config.toml
head_dim = 32
norm = "layernorm"
norm_eps = 1e-05
init_std_o = 0.0
lr_mult_o = 4.0
lr_mult_down = 1.5
seq_len = 512
steps = 4844
Each number is 128 + 32 x the weight over its row's rms, rounded and kept within 0 to 255. Layers, rows and columns count from 0. Numbers have three digits each. The size before them is the row's rms in percent of the matrix's.

# o: layer 12 attention output (transposed), 96x96, rms 0.336, rows 93-95, columns 0-95
# v: layer 12 attention value, 96x96, rms 0.0588, rows 94-95, columns 0-95
# up: layer 12 MLP up, 384x96, rms 0.128, rows 0-29, columns 0-95
# down: layer 12 MLP down (transposed), 384x96, rms 0.17, rows 0-28, columns 0-95
o93 107:154130099079093080120157132103133156143211054105153159078102193146081173086064062094064113128178138102121126156116153127194109099150140112187128067073116142124147146136130143123130135143149127137132180072124127139115110135155143191153101112132096118125117136110131146117160114155164188143
v94 095:117122110143078140159097128116149161075121175109127074179138140088118152124098166126163069158092148076080113098162142121071136113131169133112189121124144087123131163107147160130093155082117038127141075134170150151107086118062118128115066165094093152084112158099184091156156118170132141158
o94 093:082161170116161098137134147162033098115133105148116196088121129154143091129064081104125126185112118141120139136058126067090169136067107131143146110136130098133094094168111095114123100174161124135130173150161151173095167098177124092146216164122166142158108103129146153097111109149142106163
v95 082:131143125113130145117119108122080127190156107155122081200113155157110137162214117188125114166126108171165119146080135105099180121219127062079179122110110116072072161109162133144115100144156153128144094166147101155149155118105142121107157084165120167101169107085111114119119107119180077150
o95 083:136122086076137146090144171164133092085106132107150180108167142122106101072127105074187120136187134091132177117222114093158161139121092171157114097175129173172125155153117126134159127104077166101141156172046120079141149118110133164142111158107131095077146145140130117145105095084067143119
up0 087:161136095128115113110090081143143095136087125123138098124142098096153162076124151157168061146164096156173125173137114147108084118159221107112162050116107092154145143156158122201149152154087176161141141091149134122169105111113108126154120117100118198157137110116091143172095111175047132161
down0 084:123127129096110119124128084137094084107088093116188100141129180093112135166127110132114183148066113050136072194112157134185122110108150166156153087173127210105139140120100106130126117119135152141126163151155111156103159117153084169171136145153161198151107114062085135101085087096110179107
up1 109:074126123068107142131103153088187117091111182122140143132129108134129110131095187121120150120097111139096145097101132085132105116186152133169099136153159146172177107101130133118137064138184191134090167102157176111123179120165082168079138108073148160060140146138157159133050144098140112194
down1 104:128119120119120154131189155197153162132146076180122135085131130112126206079116115121117168118100109081064122094106111112119162135108171086135156143087083150185107169081155140138097188187135123138120074118081126109167152096197131139151070099112139079101146058112140149127170127154125147126
up2 114:132134105132169110120176067111180145127139111132147079088124166171069160121120117100144087079164112150175165178105106151148089155174109148115157176133210090145135148125129144142130159179136141134114101108094117095118152133083132116112169145019105126115161096110142142088062118129116066177
down2 121:117116153069166172141078174149133086121135107098163155059107133102086132133167139207105125101102142088181148129107096190127156124172116165151144155138111163109082132144095104093115093168111170145173139118159125108143120143107160086180128101099094156119064158051137169170112155137064127100
up3 106:128140098114101112149145085148149132146120146165101191142088119188165128152080159142216118155133164166089083145158156153106150153165096129092094135187151159138153128122143136115098078161154052126127181090126111127141047076176127080071082090107113090156139126128113131112106186119155110132
down3 104:167192151098169148116082088146119091110149176101156113185090142140173134077120129129148150143151121072220186118139083156118153162101158114154121091117127095090174064144078104102115134074143113128168076135061123082166129135100170136130157149160104153135105140084140139112122115096187110126
up4 088:104148176131086116154092101137125186087153106146150112144178137128144097132156173127116150073166071110048089120164147100096087140133161183142095160181147138187145114127148129160094068101123162120093170144143147088080143104147160109116164075102157083080121104155100133167121141105136189067
down4 083:144075103151100169129161151181086098237151138102141127102117141126130119148162110115159168123174131114138134071102213085123154088087143091131084113146184136124171149110096110123127159107127119094099151083150107107166130066139154141097117093139157180085176132128154152086096064132154149085
up5 112:115148128163087151142137098106178136158085135165160118156141134178105107170160138072122090164146072120072169169124093191165116114181131115155139115145161101075123167116147174180141085099080135045159117124150107167155112083117152116083137077107086088152109098141175141162177117123086110149
down5 115:091101194134165147171143139103140169105149087136134129191149171137063104134139047096169156061106087142126143202098127103112136134087152130114199103125131094116132116137115147110140163124118099098202064138162123104145136125141096194137100132100104103065152162151143105093186115123097120137
up6 090:138187103177120108089150113083127151091108070141086170119149080108136112151176123097145085152117076090177082074098150175122136153210098167104148111147134153120129076135151106097157126162167168165117174136129124123144152141150136073124089101151102178102097115153097164169124114207077134101
down6 085:047138081062184112079093125147094159102190118115123139118069155150139181106164135141102089126131144124114149190112093072136124100106215101083153131163118162126156114129138111108120146147102118125105111155134153168189154190114102110157122132039163147124113078120135166133117097159148111151
up7 090:151139150128189102095151154139183210144074096142089131119156093137098155124110115091088089138109123122091084104154144167114196161073182121076115091129090124151114133147149128113140057141107148174035083148122136096121175104157152146112148145188074148107083100131091160148135127152142117137
down7 089:149116134121116121116122093133108118118144146126165131151156136117113152110155168124140127199103070093121108136090095057108131111166128176104105178110140182141224139137199153093052072156142128087136131140107117167219118102075084105150167124077150114167104145105137101160110118135081123096
up8 085:143122112159129147068129147115144140181140126161102142157098093068170126096077145153125156138115092134107187091091112151141126158103127159144165216069137168139150214116097109106129132135141070106125155095126096124159205130118135131136121136091179081202137135125081145163178132113082078111
down8 092:184110170099149150148151147118113124083154104128162143124102132153127111192114175172130066209126161114122093110092070113118150119110114117179081145158100111093081151085164172087125094138124107102111077139142113184096123167151039093113113146145125124163070113132156118137138142117172211155
up9 094:099118091159118131107161158141095192105143118134166089135098077183124093172094128099079175178101158121093135172066086135114111165167115195114104117187153168115135155163088131056094185127130152102136138081084119098100135100087149125122136129133157108103118172143156139096181146096178088163
down9 106:157117111080145148100103133125172121095110174123040110159095137119111162086139142104134153100119065174167134127152158159092136137141168137186127127088131144126118089093214129144160133138058071121146127140105191113128145132179109140134166128109072164098165078089088160125137072123138173067
up10 111:131155144124123081098133141090182176118121148177114157119054062146135123122133123133113150124184202108089131181172134142136198123076144143071115159094126149097091126082136163051163144110132097125110116131203090119097142157166107095155097129132143109095194123134159150077104124148098127167
down10 127:117093093164089153168094168132136181116177130133072110090165115140175163155098075158117141081122100106115143159111113153137170154062109129191114195096132140150121144124090154119190182125115107172153088134144103098078228118151141076127105088111130111166096128147101095087157099132104124146
up11 100:134180135118096097155110107100121150145131118090119125147102130184082094082096140165118153076158096147064172153087207199103096103148074149178129131100103101101082163098177217156093130169080131147170127149107149096143142141064142122183153121138101122123180127135127132137081114125113124138
down11 093:108121152143148144037105148140149072129097137137136091114109095189157131162088141156100157119078156105150086100128150148139124152157078153110146146096209135158060119128127094178082144101185153070172114103175162099167126121173172074151150114142157109146099176106114143079172124107089129131
up12 088:164109141162196138104142146114119129193142081169170143117035125133114111153096101136132163134107088124123109146167139112024185171093110131117164155151085100117108131147117126077106143118147149127166128129135068150079123112156113099077150083133115113080196136081093189150139152168147107136
down12 084:151089058151091183135129116185108125110142108085144097147110103100142169130144112165096090168112113139193107125146122189170117104171188099133058128144099094097186082117151158142073160130154077130129140156124147135104127169153116113157138160081138153057101099163194085135145112119103158084
up13 080:181177113100168065148087161118127179136101142100167206176099074119130084120098140104130136130131122115097094136118092089137124106108182200106170152135094099121116147171155137160101098156138100140092095136142102130122173193117089131089102078178102151112138059148166185137160114135091087113
down13 079:141108132154092137105082107082095121075114115104121122125169176112146158182145096150145121144081152086122120144147165128158111089103099043130160160138109200091083130109114150175085144165150137191176125167172113204070123136135094116156172146084151124121075089155125116083162134130129083166
up14 105:124145123178132082093138135202094175147087098122201099059107082105102110133130104129167097095101148165108152166103133129086117115126131118098135138152196138097134141092070117168152108140197155146148103184077152184132080100156143159114132110162184100142136086079144106101138199126120121128
down14 105:160099121115094121182119112149052089142153023084128136095077083088167155114154116137163163141180096165210137086135112075120144081120143170171155099167121146158126117081138119139090114132096107113114121182158160150116160154141160158115134112088115134180122140072087147166095110138150133132
up15 107:159163109158135159123150198078162070117115131114093168133100114171129107143158133205156105157037115133113121106121122167172121132107124127126150129095147098109091112114144124163090156115083118108086200129089184122119141108185084196066168166100183066115141116167101146141102148123134136127
down15 095:150123108133082113147208075115183138083147157126122172166132112122123088173112120109100134143141118169151160175038129100086189168054103102151138125123102152070127157148063134097158087172111103140178108104165112079101158196109134119182155152124097149114114114113144110121140130087151149114
up16 117:099113125192145114073131127102185153116180129098184083182174116079136155059136125144113110155110137143059113114118141173133131142132119110052138086113188117170151147142137130116187124090105128128131108179095087165082130145125108124156109188116082108145139096097094116088055175166108111150
down16 116:142090148136157141149107134086113092142178145161163155175160181138106096130173133139111086080172141117092080146157125116146049107128152142092152153109131126130110139162127142149208060133105110082087123127090210143144094075084123122045111134175152163140096123112157158102117082169093141127
up17 088:126096146137173100127137173084148128122130094092089132055117124123146148139167159153132151123102124192109072088131127151163090122147167152127132172159168158172127118127132123092128129107140155065092177089129129140068152103142124080169193121136184156087168107123114129084177140223149152059
down17 086:211161136106146137154088075183134168093069139176131153136141135167084093121089107117099153184157181094141113168110130105136088120157060137079179092084126149066136130138142144166111126170092106139149132176120170156074140140077115098145117127122167084151134163089167107129110088096135141174
up18 105:165182163116109138088053147106146088169094102137171111117079091176123139155122144198164067124147156144094120122165099122161159118200083111106126138063103148120119177090092197160115122090124172105135173114152094138117094123115114089072122118123066163137158160154137080112138127147157093116
down18 099:170124103164137108140133217105125100088160115098113162146129156127131109149168116132089139145093087108200130051166115127060100166115145170107168143110168151052124072104160127165129168161122131077131158096144105084173110151092136154080186084136133122179075164122102101142114128123122155149
up19 106:161096095202086133168124164078133141060107108103195146113130106130127149194109152122127156124117163155168113182138124113140084129112133110136205165113114099133110172069153147114096155095045089184124153173113116110126109126171131162121127160112142099099107140168130077073163110134124077175
down19 115:133070157106108110084068124135167147120160132178140092117166135095097131110130102116121134198117124106068083197055156131138162131045154111089138112126141141100081150142147160163160119173164115156124108074156110179100168110196111108095085097152143071154111170159176145138113153116130122125
up20 087:102071158126085154148090086140143097161110113157093113148140072155106091176118150105072136026116113061135117182080150149173134151172157103080143152153174123107141154079183113098124140171093173141098117118104111150168121138149128089183126112085138164131143127164150121141161181116079107153
down20 098:132132129157176128120131162110082160075088082124130151084118178122160136128169148100185133193141148112195116136178090103103155098090099071154139103142103144082037134149108106169102073121148185115154116200117144126109123091166137141152180135103106168163093107135090094137134095108140166094
up21 079:135141153127125118139162095149163147089047153184068088113108134107146113076117184133198185130164107056117118098170123137123095079133109162106151119180155122123126115137148150120138131101112097108164160151107077123173127099144108129086111085111194169149137060133083133092158050116128160158
down21 080:129079115090133100061111124167152048148205135114119122174192126099101116126104128092119138153126140113129147062058155110146203147111110125154147117095177180115106147125149129142115172141105127113124089110165159136192209131110171109121099170138175063147122130126126139112116159152091077129
up22 103:149075108090063113091114085177187132149136152177134147120114091109159063152169099172112154097129191149115085164120180174145127105077149148150150128107116119121158157138110114174090179172117141151085147111141129102097123104119139150083164164126095100089129134139198141136197105134075130061
down22 111:107116144114096165137130109108120137103124063108134125112175183170087144109113164169030109088131111127162151080112155150101139096159135113111064134124099089137112155122139138098082101150126091184100164131139196138154120144129076147142123124216217141136060112124146184120125116142133142177
up23 095:120120100118113107090148103141119132103161139115189093127111049093101104139156100130126138175067123147145126090214146135116120106206152175104129084087120153210178121153136197138144146120147064147124158142162115174122095162108143154161078162098108159130064151094116122140144107136085164149
down23 095:113097070123144159137169109086129159100067127136163123119145133169077140114133119077127159032169100074116131138106117076133142181133077135131155080110130106074117095115088173191111127123153141150153123117162144159150182078131149095095166147143136153175155084136157156203146186142133092143
up24 089:082111125122161105102158119091138135089104167103106087122115141122092093105108135122108163169118109156120119154104133131171144079141141141124077170170206162100085147156131144134170148128113155137191120180140113101108149107170169132106180192139154107183035114085072133095119081055119087153
down24 090:174130117124161143192139114213123171146181140068103173129193124113191180159153150183080115109165135138139169068125114121184162119146091089166099103129134107125168117127143139124119129109089088101116079099119125118084153165096150144108071107105082126067118086091135140127146161121113101081
up25 105:135129096146146099102105180125148151089110162178119122108113113109138192123132094165171097101072121193093138104159145127161134145148116088120082068103147089147177164144086151201112170209151157136152108139097145139120142112148094130150126144097104178166121001134116102141132112120139118101
down25 098:130108170151138134128184087137113077136102139114151127189163138103078142169137110092103159151143070135152086150097167119232145080138086186188152130083073130104140098147138146085125113173134073144132156103171136159100094067122118114154094160138113128131115128083093174137077123112181101114
up26 105:089072115127147077125134082136188109076130164127156108078092074126127125071092114139117149112086122045155137139143156114181125107165131104139194108129111119132126139162131100106139149096161109134146104240123110115176102120127144093210182153128191125076128120139160096123141145146143099128
down26 096:150105084157097134113110093139075087213107213112132098067112134146136172097079135074115064142151164135121126200103155178137104058115106142088078160158112153134131154119158151110119125174142175158144078101153134094104170172112135091131132153096125126113082110118127174152130128163157100145
up27 108:104124083160080107187100126118152127145136116111115153138124156130087127139157176072196128131143130146170162149072174135061090068153094128109104119162139122062145137099088193180062183117153169103153134154105145089100152089131143168110136157147159138164077097148166195103121112129137098109
down27 111:083117142146106109131141185106221171213088105117091136161150134138103128198106139143122068183085146104045129122096112063170118129104127150119147135137171136117089110137120164148139148159169101099073113114134109197175140063099130135091150141092127113127138148121155121085134158150095146111
up28 093:132131135160133114123153143170084150150106082164152044120140129126114125142137093109132095144104078080149131098123154176072129163149130141115125190068122102084137153127158162081173157053143164177124185152119082114112101090158095197109107173116110053137140165195127162143143114164140141122
down28 103:152099133133048147163152073164082095146172100133114136114138113112180128137150146044132162134152144077125081105176130137178160123091108200148124135098133141155104128064205155058127165123147122069097101175105112127132099112128091125156139155148107144138115127160148114202109066124139144132
up29 081:079148112166173156129097155116103124150112101150107151114185145171124146107183126198084163111102106112153118093154063109137164120149136229112173139119111113091100160164105091166109079058119113094076100173106109092116147119142151167104157193106124151114092106153112175146094144177133154145